config.toml
d_model = 64
n_head = 2
d_mlp = 256
norm_place = "pre"
attn_scale = 0.32
init = "trunc"
decay_fraction = 1.0
final_lr_fraction = 0.0
Each number is 128 + 32 x the weight over its row's rms, rounded and kept within 0 to 255. Layers, rows and columns count from 0. Numbers have three digits each. The size before them is the row's rms in percent of the matrix's.

# down: layer 11 MLP down (transposed), 256x64, rms 0.145, rows 77-255, columns 0-31
# up: layer 11 MLP up, 256x64, rms 0.532, rows 78-255, columns 0-31
down77 104:112108177117176135182141093079140119144105106141121084116138104089138091181107129122118114104101
up78 089:143094081144095104102160056103118124131157184091152172135084099146172137105083151128124156056067
down78 090:137140100145138089157124103133116197146124135140197109103140096132098065137111100109117129104136
up79 092:105137135159091121144121080119109095152108084138165122159108158142212203147122109136134147082125
down79 089:158176162093123128178159096184076160066107109162160100149187136097126118117124097160172169116097
up80 096:140085129077149140122140146111127141193131093195148108122087084198112146122159108157093146121130
down80 101:136076071126062187186140114164148116098126081105124124093150110123146178148124182109133114107109
up81 103:082131148156151079097135042103090136161143149151150099055099096080112129181149195131172132119064
down81 105:115172142126128112137045098186103070124155174119151123085117097071072145176110128141173105182142
up82 101:140174113168084115078099120096111131139120133183103107111193109119104112105082163156106159113204
down82 097:173150109084130163085146166150106154144140095226117152061116128135136093107130105100195152142117
up83 108:115134188092115077139124049133090108140093127078107157142149112100182113182147047088148157107114
down83 112:148151135095090104149148157186131108089126106079132151145152195096113092143167069116137133096092
up84 101:098127137188165094078146109102174160114175089181163112094157105151142161152115149115127109105129
down84 096:140119074163129150150099180113124092143055147091124106128129086132176100155061169176090149081161
up85 104:153125092127154076172149123190090134123121159145156129126108095118179136086124111100140148062131
down85 094:142109156137090203109165119123113102097131107165146099163096068083142109202146100182134108122147
up86 100:146117127170082119116092109163101152170136075194140139145145155068130091168148123157107156157127
down86 108:155136083139107106154095158138117083131167136066148137111092091074147156072120153149189132113140
up87 102:169182102088105110148154144091091145048177112124132183121157118147169081126140134147180121083074
down87 093:080102156120125121148067094159121070141124170189113125144115120100184132147117150120099135128144
up88 092:147132102147123130102104126168097091165141127154132106140101077093143152128098182110120070098117
down88 086:120091131095110157106122129144095125098114190176169127120152144150117149094132080121063148143119
up89 103:105097187092110133167097128089121171178105103144171112111171110170134153119123124130114166087172
down89 094:071132118156069112151104127103106139041087143116136066180120144129162140153189090130171155064115
up90 101:087081132089068121204144048127124116152114164083118153199120086109139161185162115129131112166141
down90 100:080124171125125188130136104069154068160090155111068176143152134183139096133131173063115154133072
up91 100:103097135163131093148136149071128104140152159181153099146136120118126128115072096069173177125092
down91 098:156120126061125146125142128068102151171116122126113096183085125139183137084159204133154099143091
up92 105:153117098127151145119178142097125112087147072063164078078151111145108065141135190124135072166150
down92 106:182077152146147187145099152120176161142114150136074103184107115147115138131098068105098122167096
up93 101:137140067095125168134181124109041152128157130125100121101104207142142114121120100178104166121115
down93 098:074124125140129113113089159121097088192052104137143092117135171161080152153106120068092153096155
up94 105:142121138162105172110144158131119169053129178144110117129180147112072184133112174118102118157118
down94 113:068151097108124140141040178200117092133105113165096123114157112109088152156147137132110126127121
up95 085:079091144178108131193131117121142121093105134123159103089171125114152153105115167167111193092113
down95 073:124119137078120110179086146155157158123092125107149121104145149085126169119137156087132126219091
up96 110:155118167162144089130133128098077082122160081107128183116189068135109127146134168124125113163103
down96 103:095149104092174167152159158162097061100088153173152170183161127130154130158093149104139155161107
up97 106:135108167167066183085131140133134134150139126184126134131108091072203121146112162178156120119162
down97 108:129148173099119153089125118188101103141097066077116119128203156134147100138135121154115130135169
up98 101:103131098126064122114106131165125153074165153137147168084146044104140113071100133088066148162149
down98 106:154171166203079130123097121136109115177124159161171120120155152117171165067159193120137092110139
up99 111:096108090121146146143105102120114115118123118159135141165128111130163050150131158133174077166160
down99 111:152105094108135173105129141121173150105139106138141106168092175113130174133115164083144131136122
up100 100:115147076135052178137096072117159184179182106130128086073169104111126143190111142130135107135195
down100 105:076056170182120140138097120149184167130124087098073105140065130152178119129119094102171108131145
up101 099:157156182122170110210130146105072108136130157134102132105192150157148113128095137112113082097067
down101 087:133111173149160088098164175110118171132121106143142101137112117094099155119158131123126149136109
up102 108:101103123110087113159101096149051117140106121202132130162132097127119126120084108138117037086128
down102 110:100125121124164092166083119158079168090049161135136164100143172112116112131112120191086154202117
up103 106:131117119101155089123121073131119176071160141144152070117203121102136181161081104090161145182170
down103 104:136092126164111170154168200173148122127105104063125201133156110157085083130094085119135167114140
up104 101:123098141120172163134125147107148128161140109218146154178126102106155110131063146089068140057102
down104 112:129139108156146088084186120157151130090163149143123161129088150202143155139123125189217109096152
up105 106:124107148121114149165099112140092157089202120179143185195146164142159097178116151129135084118142
down105 104:147180111159143146060151129107116176146125190120106089100134127110103164139142177062151111160131
up106 104:149098034077163121190149147206115132134119110140108138107183167120165172157149145099115115104095
down106 112:127159077109035116110134127151140109117076139121083106123124133128121181131114149130084111131197
up107 108:128128120113083127154152120159140148155165062142144162150173155128165083116159084128113088126064
down107 112:146104067086109149158133110187129152091087168139095159109089120128105157149146163113171181166112
up108 094:105158158148098117153113183151191112124062102106150114141126133130143178156097118191143133117149
down108 099:195159131141100098140176167110081124120215110154099122146115114140122127126151152086154123061131
up109 102:118136086147075183137094153071130163133165097138145052104137095102123158184157069094151121159125
down109 101:106097142130134136188092162102116095181089167133160114119146070093145109136078120195166199140132
up110 099:187101114173119111129107100083138121136149102130177161155125103131150128141153113115018100093128
down110 094:093184132173108110085099145116145091094195113147153141171094124115119114161127086202107160125167
up111 100:139162124125165148123144102111069195134089137128081092080170097195113166174162103128099174139133
down111 102:134177129150125123114073099109131060091164115062158132144152157127176113082140153111111106119148
up112 096:137113142128092072209076136142101146119137118142063127167183097154117110139142132140106091075132
down112 081:044140113187116167093131160148123173127118133085138113085134157131175124100125107154124162145093
up113 104:131092106133055070084141131143201143111217114163185166112122132121139096107073098115112084080139
down113 089:157119082090148150147090109178088123149120141111066097147113119093105164076118122112134120143105
up114 099:107179176074152167118120121117105130113122116204155148127137142135182064186125148150153116120099
down114 105:169193089158142145145133090083083118131079184097108096127149134121152117093197128134147133111146
up115 099:146118158161077043162131122109105122087200083161114132096127105126138127188093107115159152106131
down115 088:100232108104120161095143143161116091129111184108128113153124127090111087127073148075085120169144
up116 097:173057090092092137146124136142178111131158135102155062065115128172140138144052146115136075163120
down116 098:093085183122077157127134180125070154131114170123120130105140185110118119094218117115112110126115
up117 095:171183133135099113112143077118167109086111075157192116150192141182174077090157152131084066160114
down117 091:162171118094189150104107169169174117128115172153211140056148131105121157144126165108078158157069
up118 103:210151117176119150179141134131138148148110096132083112104100105161155078200102100156100141145118
down118 095:049085134156101158116150105135111126109116133087132130132066135130088099075086142116101123178092
up119 104:094139126051087118134091157100125154095136093197141158117154135185100115162107168209147078103162
down119 105:118175179199133129171140194162080112158148140143102082116144135115164069156136109124135147102101
up120 102:131096129148126140156161122100070146143103108143098121078122110126089145094153117102134146138119
down120 107:155149106059152113192152142118144102105069122109143160158134125093072182130184103130076107182109
up121 095:145159145096084107133170156132135127094138103158135055107120093227139145163082139132105150197173
down121 088:148149117147111117106101099102209108094085140123126079156147107120128179145233088166152163134130
up122 091:114168121159122240122119103123156139113091145112162130069128136150208185093166140111071103114163
down122 089:159177084112068113171158149152160199062207116177154116138115101093106096085111122125130117172112
up123 101:163070118077093127113175170117141139107116150106127116102154156165187109097120149151079112086153
down123 115:126187174099132121156129124156102107162155122151139103045128143232064088095083107095089086121127
up124 102:125091127132136086104121095112076098086123143185158126164068125134130144136163173136080131191092
down124 098:078136142110114132146102177157129130155159195097135116103174141123142152158103082167134104117101
up125 096:117171152094074125122137186138138154166051098131148198096144085127199108120139175126091099134113
down125 102:162100121130147164151100135142134098138189122192144123123133135174092120114047146109187123107145
up126 096:067127146169117121099116049132112144124072118139141138168103068158095181123182105130131124120097
down126 108:113098129121112142134105128090083076139137133196126132108094156121154103138141061145117150155078
up127 100:069122134118052124092077124162089140073126114090128079087175139147153138124119145115152091104069
down127 101:175117096147093110137189139195122052081169092114142129143102144104175117112091127162124155127125
up128 101:153200135085158157122201094116122169204127129122174117099134128137146127128126158134098127075150
down128 098:147097173143122168125109073093180142122186065094151151116107139117107093156107114056128073106134
up129 101:120119127160129155126110158122126123097105105163147157128186096143097166147157173140121133144156
down129 106:193125150177121108141101103127116098109224171092108142020105116158128149107174120097128070173122
up130 100:117144174138170134142127083092124092139130105125135132040125050073119114187094091175083102182156
down130 098:152076075063134112107160109180133121111153124100131109113171165129142124098150111129188058080111
up131 094:154103070131140123161144086131108143150168109124189096142150116118116193126156130146112092158154
down131 087:169139153162163060167141147165144116137085139071089165134181167148137168193075169073164153149150
up132 097:169149094104157154152189164045054144172136127106131087076160108131145148092152087112124106166078
down132 094:120153157095154129174121123171104099105174175048163170138209100178129127140138159120087149148078
up133 096:149132189124100108090154083150150108122162078151171138106140065073150076129161130158134091077138
down133 095:057170143196180162111169091108073172162084133152119117118085099106125134110154118140143097153182
up134 096:123149164107071155153205145151110112209136096180187084109162141120126133083123121104155126081135
down134 100:134186097133107137144057197141107127106113128146117089067146117139138099140128188070165138118094
up135 105:150131158173171099124149090140159150142142182128111096067131145084186099140145102138093122147082
down135 120:135140112166145144072092124101157178136162138157111108134070136174078109119094094155140131095146
up136 098:076122076096129085093118119191067157108149107116113106143124141193203098135156193156148110182154
down136 089:123175122109120206149102090109133067188078138136168120160135058105170127156150094146164101134149
up137 098:108134126128086094122124100135126078119119136149200138188203091154133141186116121116092117131130
down137 096:070110099148126126184138075113154130154103133110117139104116141131079106115138128100127098137135
up138 086:101151127141126145076132121089188132133130079160084130120135111108182083080072152127114120100115
down138 077:088190123133151184135165090160123101170082138206137097104122104126109151157161146139086060112130
up139 096:159162147092123090193137101077104106102187092159134086128162133099146058103171139151154115146127
down139 089:180166077065120112061079160165100097150109132077176131158153134142140136110130149156109150142055
up140 094:151182084063056111174163080109131116078168110185140139118106102117116129035085138122136153107129
down140 093:119153155201143138066113134093124112163082109100123168166160146101113109128192086171132148114145
up141 098:137132101134124140115179131099127147066103108132158142166148128125090126151118100148083060082132
down141 101:105198040154033156119105154166107141117100188147130149137107158104137131135120111151085181103124
up142 107:123134122104139112128092107139189107081163087086159125082151074132119108170142162156106105169194
down142 101:168183136141058133124115139183106107173116072124133123173145140112158114162121125100144091135115
up143 091:181106145189095131143094175140089106097149094111085075093121129124141088178128103114132143084169
down143 090:133058120130149142112107113091157122105156145136095135081168143151144124124107143148078113146086
up144 092:107124162129048135120138090118152090106096148127151135117134170176111094094075141167078147177133
down144 093:140057157083157199211122119169118182105136083120106134096147122147128133090091098115110124158128
up145 103:149162132125115147116162128169119125080098069138132197092153106145135096151164118174127135179145
down145 112:084185095096118074141105102082143156136114205145126119100089131115095178169153105105094072088144
up146 099:133062165125128087100171120118116121055156081127133148110149081105167115118088132183166135173067
down146 097:111152148136117133085086108147088147157107134066165122195157117134104108179158135108145104091171
up147 102:217109134148137107146085125094098159113135095134131143110156113132132124111086209165093177176146
down147 103:131127124161186134183070156129143119130116130128063102126118126087101144139069078195136133147159
up148 102:221138090173172096164177126124103150118203136129149106087175097098101150175144099085139159116075
down148 095:092145102063124106131154125117191139061107126162152120141134096131125123097136070114174123113153
up149 096:185147043054104134131162126176109094109176127122176115079109130178145127093101141092113078096118
down149 092:101154104140119179135167123131164141118149126159142116138145144120123087154119131137081083158131
up150 107:135143136147140076141102135128108151109114160110197135113135145099146105110142126104160135113107
down150 130:113072192151097150074173210135148120115183078157112112154131189107095127139167171168115165124139
up151 101:099116115115178117093198152142181126112151173152112165174184129144165115125142112181124135102113
down151 099:105142128154113102051088152141162115106135113175110138078098142155171138168108103104156169114150
up152 101:126111131131066113075148072107162139109099130125108078171173100118115173146153162159140125136098
down152 092:156111118149130135068104143140111156113091125048071120133042155086135135136122126132132124145129
up153 098:198088163127143133144183112163101142057115106130133123110157142187163119073128119083137172154113
down153 092:160077136129107125201145153127125137086143051054057113123146110176113082177144174134126118146138
up154 093:130134102140156174114165052142146134144142114091133169112114043084192081151071121106118085117089
down154 093:143189145091162151061106120064171092110150173075096107174182119079114134108117110114122133084131
up155 095:187150104125081111094086138110120118105151155154120083104154147160123107136145055190077184097141
down155 087:102136122129088149160110153134075168134058136109097167069133132090152108135141091087103108116113
up156 109:149123124115111139142087083162067094139109097128125058099137115125100101124159133105109075121106
down156 118:126098124163165156124100204110122153135118106157099164102092146122132110154127124123115111152203
up157 105:123153094123133126128156181145123089199108068057085118162133081168155087114155120072142125090131
down157 113:092113100131137060086082096144108083121087096081068106200083130109124146133175144133079145164148
up158 098:145155121107174132162143120145131132135132100200098119076076119151091124168173139104090157032160
down158 105:137112175147123133080177107126133176190169094098168113118086090115136118128159124142162116164097
up159 099:105118068182142123167123089123096165179124052143096105111128084176155156129093135160104175151135
down159 105:126154111068036132105159128120148161141102100168105134061157140115114153090133131133118129099052
up160 097:085161103126095160178170097107126154151147157169138164126135133121163171168059131170197135160144
down160 098:115164169132134149141079083155050095109141169093130187134103084129115151131087118167110135095090
up161 095:152112197145130180177097111116128096129093128146126108136216103143158126144139099122150108094100
down161 098:198116086119085068119130116149160175160144089156141145139138194089127130119080119120153089193146
up162 096:096105166035138096110168135149159154129139154116167085126150094141126166163126078179096133107130
down162 093:119139080124119135119089179214106152139128104092096062107180119142132124158114086150127130118089
up163 093:164114155144169179148142122183138103070138117141104113139147109176207108077091126127146128148133
down163 088:098159139136156114122100136158088129136166100124113090154109111094172128115218149098131130146138
up164 100:085140108113102098182115116171139118063130103124121074210148075106181106159120124076130142095127
down164 109:137164186088092127127114133092155135155127143146129177177192122083106107098171143157132086129159
up165 106:149168091090094153126146108171121111138131121098114098142213113142156087090200108130097100104171
down165 109:137151103089167164142118101137150101137140131121123095159156072141075192175086114129068089157073
up166 106:165158068153205097154119110133155161087138118126214122120138139158106184123150167127070160109065
down166 108:163153081143117150148102146096176126114139090148065128115065102151124118125162123085142077133121
up167 106:135112124146139172136141124101152167157145224165070088150150164131165137167170176098168109111119
down167 105:140130135123101123094173122101147106175126110126099216173106148125112147047113184085118107106159
up168 103:164163168092018114199086106186109114106154087167109149143184120129150156144138137127092186130085
down168 104:068121144178138179072152130108142203165058158078142154114123180194140113132188175105106111124099
up169 095:149138155139077120096086103137164175131137103128102096109104173147224070182109162101141117067088
down169 094:144116168102112159164122082162121155138160098150112090103200147148089105081119114118106085150121
up170 106:153149126118114159145115140110108097101186132136124065155141132092166134148154081139148104145052
down170 110:121132183135078173083111150121133061119143069155152115113128119104133104105146127117124098143051
up171 100:113142147102116138153152078101120070127102149112182175106118126122183130120123110141150054137082
down171 107:079131098154104118137143124091131122122153122083155188085035098101130085126138122175162100105106
up172 100:085099085108135119066127135105160106091141121102159101090117109137193131129149128103148155103073
down172 096:114124165177120111120109071171195130131147156138148111102194156190133154124101122147056145151138
up173 110:121092114138154148147095044129167148137132148173166159115135070121113176145105211110083135108151
down173 120:104090148123182160121102109129129127119093187136090139096123169155067154160195115129144161166117
up174 100:180122093153101143157093132104132177078123102132137066124162178102144091158109134146109084166100
down174 104:126116124107186134147168121099090108088103158120072134147155126118137129069154134157173164115083
up175 106:126093132107174092137115167174116137125154178136126136170194104204160066160091099103123120087171
down175 116:129151131181148154140087088078052164192108123098129138122155088057107126137207142142127137165119
up176 098:113114121111106105100091076137167163152155141110135079115178150104124129146155131146111146093130
down176 089:051165099186114137084119131135086130121101176155097133119163157102130166139131165125104046175145
up177 102:071187155142170170119120141161103122210126167123116120133092081127154107140184126077127121101117
down177 101:108129076111149120173124129177123097130083111097104108090133102136149185110131105129126144126084
up178 101:115117095105091174135147069121088103066130083151138118133145117168170100151088138099170082188152
down178 100:107170121136163152139141182163103092110113122165082159119150093163133107093107167091142124190148
up179 094:117096044138163147114120135115135138100133113149127024146085150130167081152130142162147174077096
down179 091:134101102123155064084155161094164142137075150079147178084169132073183147157153117135101171155117
up180 095:084091094110144107124112125191156125115166170144164148116206110150096170188116105139099101094175
down180 094:117092176117147140101137097079139179189158144111093127096113099103180088181127138095142088159128
up181 103:150106154175111159059113127134100124143130130176129115092172109130102095125132088111066122159106
down181 107:069162077170158105094094119060131182179134182138143113100130155122100067103141174102122127120095
up182 102:106147194070190078111110144092045090121140120164179097146122110163121097137164178125056117123113
down182 103:115173097131178131166111105139143106071135170191136048152148073110108164119104080135149150077154
up183 108:106105120139091151151137083121106133110123145135095117112179134086125130181085124175066161131166
down183 095:136196123189140106089091107079113118107119168109155128157129091093182139138167066100151108137121
up184 108:091092130076093155136101146117059096119065111117177118101152085181091116135130105166063139153081
down184 116:150154128162143189084087157174093150098133117112129100092191146112121171158138128128116068087069
up185 106:122166116103106094144106147141095111124174119118125120107162140183151093131158153149108103119124
down185 117:141131082135112127129093110172122109140117181161120116165077139148128088150177120143153151155132
up186 105:159163142074139111117140100062107057065143134190118153093138109118121070152109149078104111167122
down186 102:131127094174094191129099126172145159129113137085100126160204137157144128122085112171084190069126
up187 093:111143129110059159127161099126139118138209135155153107082085124111169147184108119081097128136156
down187 090:136140129135128147041147164174115121073079144131150148136175121116132138103150136134118202168093
up188 104:133091107068152142164126114104119121132128147112100082060151066100125138142144103127134133098155
down188 104:093150214181161131147135122176121158056195133120083069142116096139077113127161109126147171155132
up189 090:154150104086105167127172080065087170113163160142144097078098071177126150211154100110108121084119
down189 087:124195115109148183150120133124133214111112111166092119147160100128109120122106089164204087096113
up190 102:074083161125142115163149123145081113085145060158167176142157133119112132144099059156150106131108
down190 107:157134060135194125150063165097121087110173151160146175065087118092103161123171093165084126128115
up191 103:144196128130175077115119088104121162143126115134116154168116091149158128137147111142131151146105
down191 103:104116104101112157158108153095120110139128114128162096081113091188157072159125172125128153056138
up192 096:155144089113126117165104148169116059097157124084098092126156136114177101163116135136184140073083
down192 087:140182162132095065176113135128108146069094147183177111080162148149132126144145121061082139110122
up193 097:072133180092127140138185100156102136138130086173129079095112163166168155115108084071151154113132
down193 098:138169106123116134170112184143142127144165141155151154071113109148112120099132133135181166164126
up194 091:146092134083132127126114143174137117104129126116130067112114070155143133026136112090070145091137
down194 087:096103195173093118109082083096105149166083131123129154134120129205116125184148143130136155147120
up195 107:220103141098190132079169110152088102105172126120114157087133124152116147150136108141111099133092
down195 106:173091208117141094114177083097161120178106161123083126142101117144158124111127094141146085110158
up196 100:081005150129122123104087132122102122138158155098096173091169075137151134160132076127107143133175
down196 096:108167104111096083173109172160170140093117097142158155109096107084129161133153127123122118095080
up197 107:180136133105129084145105070148104178106150112195155143116094178111181124129127072168113135139075
down197 114:137125182067107148098082134195128150100169120116145196146093191122086089137092139166128104128127
up198 108:095147127132131133213151166209132123087101203125091135133121122169104119158135143170152134115148
down198 110:145189130100133132114194130108108083104143125076140135106111199114135161095129161188145121149125
up199 107:152120089150106143168160095152096155107164213102160068150112152153090126184118073124134111104182
down199 100:101158090118130144169103118176164142083117094100123163133151079128145191134067118147053150135132
up200 103:115183164135114142154138070163095141151133117166130184145078109121119150228136107107133103087186
down200 122:140129139188145126094126128099123121140098138138120162136094120149124092158233132107072171114142
up201 093:122150109097118111078183116173110164084125131098116129171106106111188098123205122147068133127181
down201 086:158239067146146126192178122119173094105134110145130147138139107141125112116119146107119121196131
up202 104:112179071106090105181139128135153183120137121142114170156080088157164127168110104151091133089103
down202 096:105139064114111171113056138105119059134152142098133136163174134161101111150139148161140097121135
up203 101:136153085146134117167142103159086181125143134119121149060125197087082077152175130158093052106106
down203 105:126145073102193116124120115124114140117150184153104106147157117146076180111169102108164115109122
up204 084:110093154174134152065136183093119126111107115116119095102136077083127129122141101091119105166126
down204 085:140173108144119132197135057135105156127149108111167099111102141105166138182131038094091085139090
up205 108:163157118136116157099115095080131171158127114161123147107180073181142169114117144148177127087146
down205 110:097087081208125174123108145172111165146139144109119119160075171151163130154121095127135123126136
up206 101:137060096174161107103130124135154138105171148129137157159155104145149116149103160161070116095148
down206 099:067141138220130167144077153154131185138069103131177166127112118080126100102135089132151083159093
up207 096:138128162140130120134161115167043115132173145162176142119102124127103120106146158106140122118163
down207 094:108134071129137149065096195199096135158072145128133097163039145117142104153108096159134082102173
up208 099:155069099169115130172119128138074113189138119107103117130116096077142159095126109170069128169155
down208 097:193141113073116128130161061139117115081153074115103146184196141138134105140149136111159170146088
up209 091:125132078186144104183106112116078115072135164102195136100080120129160129107088099139133146151104
down209 087:185118128154153121120093102189084177112192080116133097135158094124142130150161162096170161130087
up210 094:111150138147105101149114151125095117181164137104155159130169071148126092174168137133166130074123
down210 083:126178045090198123125114129165124132112109120125138088064099109176137101098152148098136129098109
up211 097:091141149093110094132092087141125134095136088154167172108114148176139099135076100126078171163125
down211 095:133148105119105187023141140107137093111102152128118142111124135144163118143152159114097171111141
up212 104:122157080142186100109155065060129145133127155159096116083136096123152112174087129122103090090155
down212 101:116189151076133125126120196113148101126142197125117152179126097139113167184066109119143104130093
up213 109:122092155132140058156110085150172075108130109161164169195117115154150122185174133108122119130118
down213 122:120108144173113105119131125065164129177096104124131077109134151120149176082104115057090124130105
up214 098:133116115171139122120111136105166169098152085122088128138173126178119172112124139132133106140179
down214 105:149175152144165138134101055116112149119148152105203140110097141063128141115141189165111138072181
up215 091:107138090095125111155160074077118127107143092165140117094090102033118103162142122178168125093144
down215 087:155103155124133151117114093155170120154149105105142137151109180134107136168150117046124092115129
up216 088:130100174090096128179107149104129126149084129198180111195104083106169192165109069066131131091134
down216 084:097165071172168157143120110086108135072116135032122077090075129157098177174165122122114080133158
up217 103:091165146103118092090137122156107172154147043184108110095153195118183166104131139117131167087125
down217 106:126150135082094104149116132161127159076165104076092152129162174107229145124157112168134132089102
up218 091:076059148178115117135093126113105146099167157121135163166150103081114089154106124145119070126141
down218 089:122177173145167127149173090117118162140144137078166075121152098109105098091149137164103106149147
up219 092:162081114122122079029104125096132139135124129087140119118143131151127202166197167107113152120098
down219 090:109090112136149149083121186127128098115172073122181127109110129138188135131058119179120131139113
up220 103:081139156126110153146145103145088159136109155190165077138121139110153198185140088145155127130108
down220 104:171146089180126088152102081074103054159121132066132100066133131159152133097129122171142104169130
up221 104:045124098085065075063194156128161126142136131175113116138136167141140146160129134150098081091152
down221 103:149150125083143128199121153133156165135113105139117130136175147056075127115099129127105115059104
up222 101:143120115169129082152164115128142177144093143113103114078069067115136149114074185136097161148139
down222 112:123120171148088150113119139036111188078156157100113119138108137099095089167099118140126133088057
up223 106:111133127140200123141133116094124123172172103177117062095125089153092072113157062134142167144185
down223 116:084098159162147142155163145095110221161151153187124171061152128096150147114170083112108158138105
up224 104:088109141132111065121120099124124130075132084079096076136159136100075130114079146096072149054130
down224 100:122111091095099103103124083087141076147131145118136145158104125114101235126120180079126142097098
up225 099:155130162176080137178149087122102151151172142103195185085176132100165133132142110143068087144157
down225 094:124138136174169071132164102094147186159130093157134084134111142110129126155117178140181161090131
up226 093:088099135149088198087072121151137149097124114091078163150199140072184159129070138151164121049127
down226 094:101150133111087094071164094137130070141114153120120136195128117155099182067162134141117130125130
up227 089:105152039184126092141114089157169100151135207096142132130153125144140092112108111128149138115201
down227 087:192056165112133093156161152114114133121194062098158107134134090136121123098068167128142135073100
up228 093:171170074137133100151102148136094200125114186121179117202145128129128157156143182158094097147088
down228 084:119143095125120198153085122109105109136139104097135165128073110159107102070119196148091105083098
up229 091:127127136155096136119214099082126103208156160154180095132101108163190120122118133115133151115062
down229 087:143109101100121178115127156135123136136078192083189082133131086089174150179059148175134143137161
up230 095:118209110113135134085107126134130171087115125116117123155197127157112112181139134156063119095152
down230 087:078136171160185136170132103146134149107064171141139126161120145109100170147098043131153126187084
up231 105:109114122090123104213124105124136177147119118154127171132107117112178137147106165081102117168140
down231 095:082103137140141113120090129151115130085046105131161122151040167116122115153109161183138165170193
up232 102:182101081104105127178091172156197169155126153174149074080167130080153091157112169126163146112165
down232 110:104158085122126141120170115182152087100119155169126114199140171162172113119192119208133126108129
up233 096:098129146114139127144120183150147127121110187111147161112161142152143159083170159066143154141093
down233 085:156103094174187195151145126190104124114097153159098093182171142128154116152194109134127129111163
up234 102:043126190127131060120150103125078106157131110159138148079168130115177132194136101112132122114104
down234 101:129071120164109207156128116082131096115111117105095095125133102176144099176136080125074130140055
up235 098:151168184080076099121165045107086114136149102113113186105173158139138142097101143145050130080139
down235 094:096140086143123185113122099127111128145149165093088128062108168151146081119152134156169139151113
up236 091:125119145151105151124135116084125136150134170134158117071099145134098102097178154130088164175122
down236 081:154133072166051120137081145098115143113143160133100173088159085139151098126097099082115151101093
up237 095:132111082104115183100111122143103133116119148156117135121119134178150148136072143156107103087067
down237 093:104185120187131134127073177160132129143106154087174117141097144102102122141099111153162090074178
up238 097:151140121117119112113087106113132142145153125122149071142110104102155126112130152157181138120119
down238 094:123086140142168181103167092142088129163111107131160141095093119096086133153119100106121140121148
up239 089:088197180123132116157137158112154130105149133159085113076171101152191138109096120135078069126157
down239 097:157167117137129064136114145125103140131125142123108123138086143167084140106153077084126122207155
up240 107:109140072145109087124150138139093123112133107146125065134196100173130155180067146165173105116148
down240 110:115125154115151126122123150091161146108087170143155144159126098109127109196063152148088138118168
up241 101:103131087117123176133138058084112134055107117119146120072098107176132086158074109076114119112111
down241 108:168183178092134172076128143180105158133135159180178145071086174152128106111109124114108049118133
up242 096:071168091139118122111196131113161148102160083095152112056141127158117121080150174144102137136108
down242 096:143114149116171161083143139143210149127108092191105059162124093076138165097136127116058139133171
up243 091:082149096120109127156146136143131129131175163126158105106099197130170041128120059163143121155125
down243 091:123099132110130203069170164132110130096148160155103120123084116154160209112112146160127150101122
up244 104:083105065102146091111071104162107137108126099117186180164164156139150151134170124087118149130165
down244 102:156105065071174100101098143085144128194168129120110183051147121118051105138100133159116104138101
up245 098:153110131091083083107144162123143177149085101197113107133167109090159144105131134089102078129109
down245 103:084137131188128139139114081080052131169109148097100108118079146099109162143129126122090122074115
up246 113:113090113160095103130112079113144137139207103146085163131124097148132125126144115161084107069124
down246 123:085126140086148090137111179191133102132088171106180140155197116158139157146124120118151160157094
up247 106:160132131191119172115158098144145128161129126187137146150147111200173177170095117148158131114149
down247 098:093076135152155117122122131145086176118179140096096171117160156107131156131103163059098126117074
up248 101:172109105126098143143157130152139110186141137165142079157111127120161162098134133113086097113113
down248 090:156070145150088119077128152074107092156129104107141123162175140134191098119090094147138125167145
up249 111:086078107132113095144164146100135139139106155161130150087148120102104211120077169128101100059139
down249 121:128076148170082102110148157133170115171133157160113142162145117141184111121124131093119184150089
up250 109:107125117135115099129170122092103179039086117161110128064140134118103181168147109096102104128154
down250 113:128091160098138116131118145157151166109146151121125075185092110174204113084126136109166111170197
up251 096:099095148116132095111160158148162101140132089119105131073102114140238119123128148110187163099155
down251 095:083113176129092138096124101182116190100127149088104191132159136150092122092130154145110107122094
up252 101:180195123122116106162146143096122129082112117142068127161156091182087142118137095138080131104135
down252 104:092079143138113117201141107147184103190127156177159123110079109156172090145128127153163083183171
up253 108:147139139095109124131075073114054126103182138139092128144126091128154123100092135148129122116104
down253 108:156106072172114128122056090104130137095113132174136113154111136127141113125110060164100173147142
up254 101:145126065148077111116145111053100158163127141104088120074099154137146144127116086151084171098134
down254 100:175158102123131151126073143097131127064172125151183094125125142131140086070145149109121117129109
up255 097:097074122114130129136113115115097104082159094111123114119106114166127065127133108159142137079167
down255 099:113073139125201172145158129126126133125143094103110116144134144161104172114107081138080158159046